{"n_layer": 22, "d_model": 448, "n_head": 7, "n_kv_head": 1, "head_dim": 64, "d_mlp": 1216, "vocab_size": 8192, "activation": "swiglu", "norm": "layernorm", "norm_place": "pre", "norm_eps": 1e-06, "positions": "rope", "rope_base": 24500.0, "rope_fraction": 1.0, "qk_norm": false, "attn_scale": 0.125, "bias": "none", "tie_embeddings": false, "parallel_block": false, "init": "uniform", "init_std_qkv": 0.0238, "init_std_o": 0.0, "init_std_up": 0.0238, "init_std_down": 0.0, "optimizer": "muon_variant", "lr": 0.0117, "weight_decay": 0.011, "lr_head": 0.00449, "grad_clip": 0.5, "warmup_steps": 200, "schedule": "wsd", "decay_fraction": 0.595, "decay_shape": "cos", "final_lr_fraction": 0.0, "batch_tokens": 65536, "seq_len": 1024, "doc_mask": true, "z_loss": 0.0001, "train_tokens": 552000000, "steps": 8423, "dataset": "wikipedia_en"}
Each number is 128 + 24 x the weight over its row's rms, rounded and kept within 0 to 255. Layers, rows and columns count from 0. Numbers have three digits each. The size before them is the row's rms in percent of the matrix's.

# up: layer 15 MLP up, 1216x448, rms 0.131, rows 94-108, columns 224-279
# down: layer 15 MLP down (transposed), 1216x448, rms 0.0468, rows 94-108, columns 224-279
# gate: layer 15 MLP gate, 1216x448, rms 0.122, rows 95-109, columns 224-279
up94 102:119153181127145129169128134133174116117148100090113115162124142073123128106109130144143069133118123112156107131121129139104110138168095166126139155095101110113083090137
down94 103:108131127148071114177084134128132066120148130161141140172134109138110138135124128123138146138199151101125115104107142136143144146090187159089161160144117089097176110152
gate95 103:141101109131132168111115144093133120141091122121115142142100113153108164064133135133146135151144087141134127149122170087106120158127146122151099085153116155171151150147
up95 106:141135071079153186142148179091109126127084120075159138119154097084134156126125098115132166169114129107084153128102137088144078123052154093164149117119144135174148132140
down95 105:104104106138178153116160167137155141100087131084140161124123086097157148097142152097089126098129145131098123117120109114124125160128112111093154114130164095131138170135
gate96 100:092145166158133144158131106148142112125112161119107132155121158179138135150116111067088126144170101140109111119125174121110109137141136149125156157150173117081074124096
up96 100:128164163121101106161143116191129138141157111099145144107150153145120144149063131129122120128121108096156119146152148173192134130188072105123140155139133127129148124112
down96 100:142148099149139125127105133142090139159105134129113141138071088118089102141125147199143120125113107113107110084148144114087152124133122101135155114130113128092133156145
gate97 098:116072136121107146113154122133063148149142141122132127083103121165095128104102107144050147158127135167126127148147141146122158112145173170139100132113122096147088138139
up97 103:128156160151144123155141120095168155137169152152106077119132149158114138103161138078105099084113085152149162106120130096149107143090122130126124121115142139146122104091
down97 103:165145135127170086134105129121193160134104122138103142112157144102160128149080072155090149152087118143141122090127153115114150074104122125109133132108122092128146105118
gate98 104:116110124155111158144135132119100143128124137169119191147138114115132134104142134101144176084101144157139114148134124102148156136145115123135146128130118088137114140124
up98 102:155159147170125135118151098121106171111131160135089139107087097138160115128120152100084130090141164098123110119111145121133116107115113134188092144112120112125093119141
down98 101:073133106139073138128134133130152182158122184121127117118130116155069137147149174090083124107131129146138109093119174136130134119144117127115138123148110124135062093145
gate99 102:126106132136137085094101124112162127137119101148137149143131142119109130161138137152136141150114109184134104148143156113115112122126139165118131110130149099096107094172
up99 103:126130149154151138130111088094127159108125105127106131088089108139118105108158136109138126181129180130122151118116063135100117139156124157066084141137172111155119121129
down99 105:081110132145143158148139161157076131133132156170169122182174163172150117110115164161124127165163113131126117144124170149132154089129112121093115095063114113123105120081
gate100 096:132141152144155135114136147121120099165140123096130075131099113128125076133155149103147114113156149164144116179112082169122101145108144127144108117139128161104131123114
up100 094:115123115085122121132150115122127091109107136153119077112123111147162110092079148143134134121132135133120131091143150117086126126117135137155115133126122152118087142172
down100 095:126151122142124142114115129151124149179117127149174128091127168110115135126150142105108085100155161151149151135102158154167080123147135095116182128137143101135119072141
gate101 101:123141155095114123138076139164111122088104096115152094144120151139121138132080115110117127138115151131113123154198133190123145108131200115126114110139106143116167105168
up101 099:111151153125101120085134184112121138108175114165167148120132130082126120139127125126101099079096137096124100149138151118138124128134127144099101087132085110115150129111
down101 098:125132121128131133124134161154143103093127101121113148157124118162147129121108118154115141159107136129126126115114122127112139160136154115124130128129104103122103113161
gate102 099:140148114128111060070158120108106108102131154080135128139121131101141157082131131148135145140136128142151131160134133125126111132149093168115145103122124158128122167114
up102 104:150102094091105129116128151141113172119108158123125133140111139144139132144112135154150125110107081162129112121093135125147149138123156058110127126115140119104140149113
down102 103:167109153125149150120158153154147138062133126119133086154120095082120128145125140098138136118098124128126149133141110130088135113107099136092124147130168113170118137133
gate103 097:153115153158125133123142152099101149176115065147150192105120170140115134102139110080099129108131159148122127068128143139148155082095093101150168145124192132149108101121
up103 098:140119127149099091122148146106114106083120095096115116139144165114088150113161100082112143091112115116133138131135160143117097126147113106102117154105127141141096163098
down103 099:139111118112146120145156083130126165137120057166118122168152132132160148124165138130110182117130108121155090145149191125131109134128143139125123144114068129139120100124
gate104 098:153168174101106113155079146128124121130120118097135156155117163142133094116104159095155145139095118143121094139106154127127137110116100125146109148102107107107081181144
up104 097:105176127141088123118105099150107080143127139109136100144113127176129121107151152113138080120151123164144139113117125136125106148143144151114089128101192126144126157149
down104 098:130074124111160113174134101105121154130125078113081125153105164158114100126125183055127065124114103127138120143145106163157141174142105091178151116143129147149113127124
gate105 101:144131138125110176119136098129123120140135104110109130102177140141144175142115131138123142145123092111108164081110146160110128136140150138132118168127109125113132114110
up105 100:107132076172116163138127095172133110105100120131130109132175146135104123094072104130112128142154149119123124130091123139131138121139111132116100114129113110116151153099
down105 100:145125105117110109171099115156124129146127113132123085130119138135118126164139123115159130148129113108107123099114115118096138130138059148150093134111168132141119120159
gate106 101:097129123165167131138078145137092105148113134121123111113133119141111175119149152121141136114117156118153111119106135133154146093096156157121160112142119138143085129181
up106 106:146147120118140106105143135162133139136140167091155090118146134156141123157139132166185158117107135112113159129107114137118123124139131156140098092109151118131118128103
down106 102:170141144112158108184126132146094133150126164136112109117154132167153145116101091143133158116129103105132127109104145154129127104099140126160134098122141099136106127086
gate107 103:152124159119142136119097163107171150122102130172120098126097120145149167094147123075112122142149115139119096127179152096130125127092111116093090128205107129121121161116
up107 103:108117086150151110093149185063144112107112081107085173140132106119129130149117116093147110162130131101094142133141130118142096104147136112148112112144131108137085105143
down107 102:097093141093161112116150132140135152093110143120107135177146118155146148121107113163114139126149151127147127149161150111119133120141122115116111120070111126147108134147
gate108 103:134157107130124173118130111101108112097109095062125137138131157124137105101179146171123152121144132153119121086137116138105120113107143172117125126128123143092118140142
up108 102:148121148126111105137129101118108094108135147125115115104128118140128124150131103148110109166114113106129108134066125133109150120112126139082109123119105128111134154121
down108 103:132128141121164178157145152201144091101130149120113143112151137137096158119109111174125116056183091135119124098142143152137132170146126094085154135119093134137115135152
gate109 100:123160138129155177161134148127113108098134079187125119156132148128118094176113134116113134171138115141155092071168132112107104144159121119135092108110089171136134141109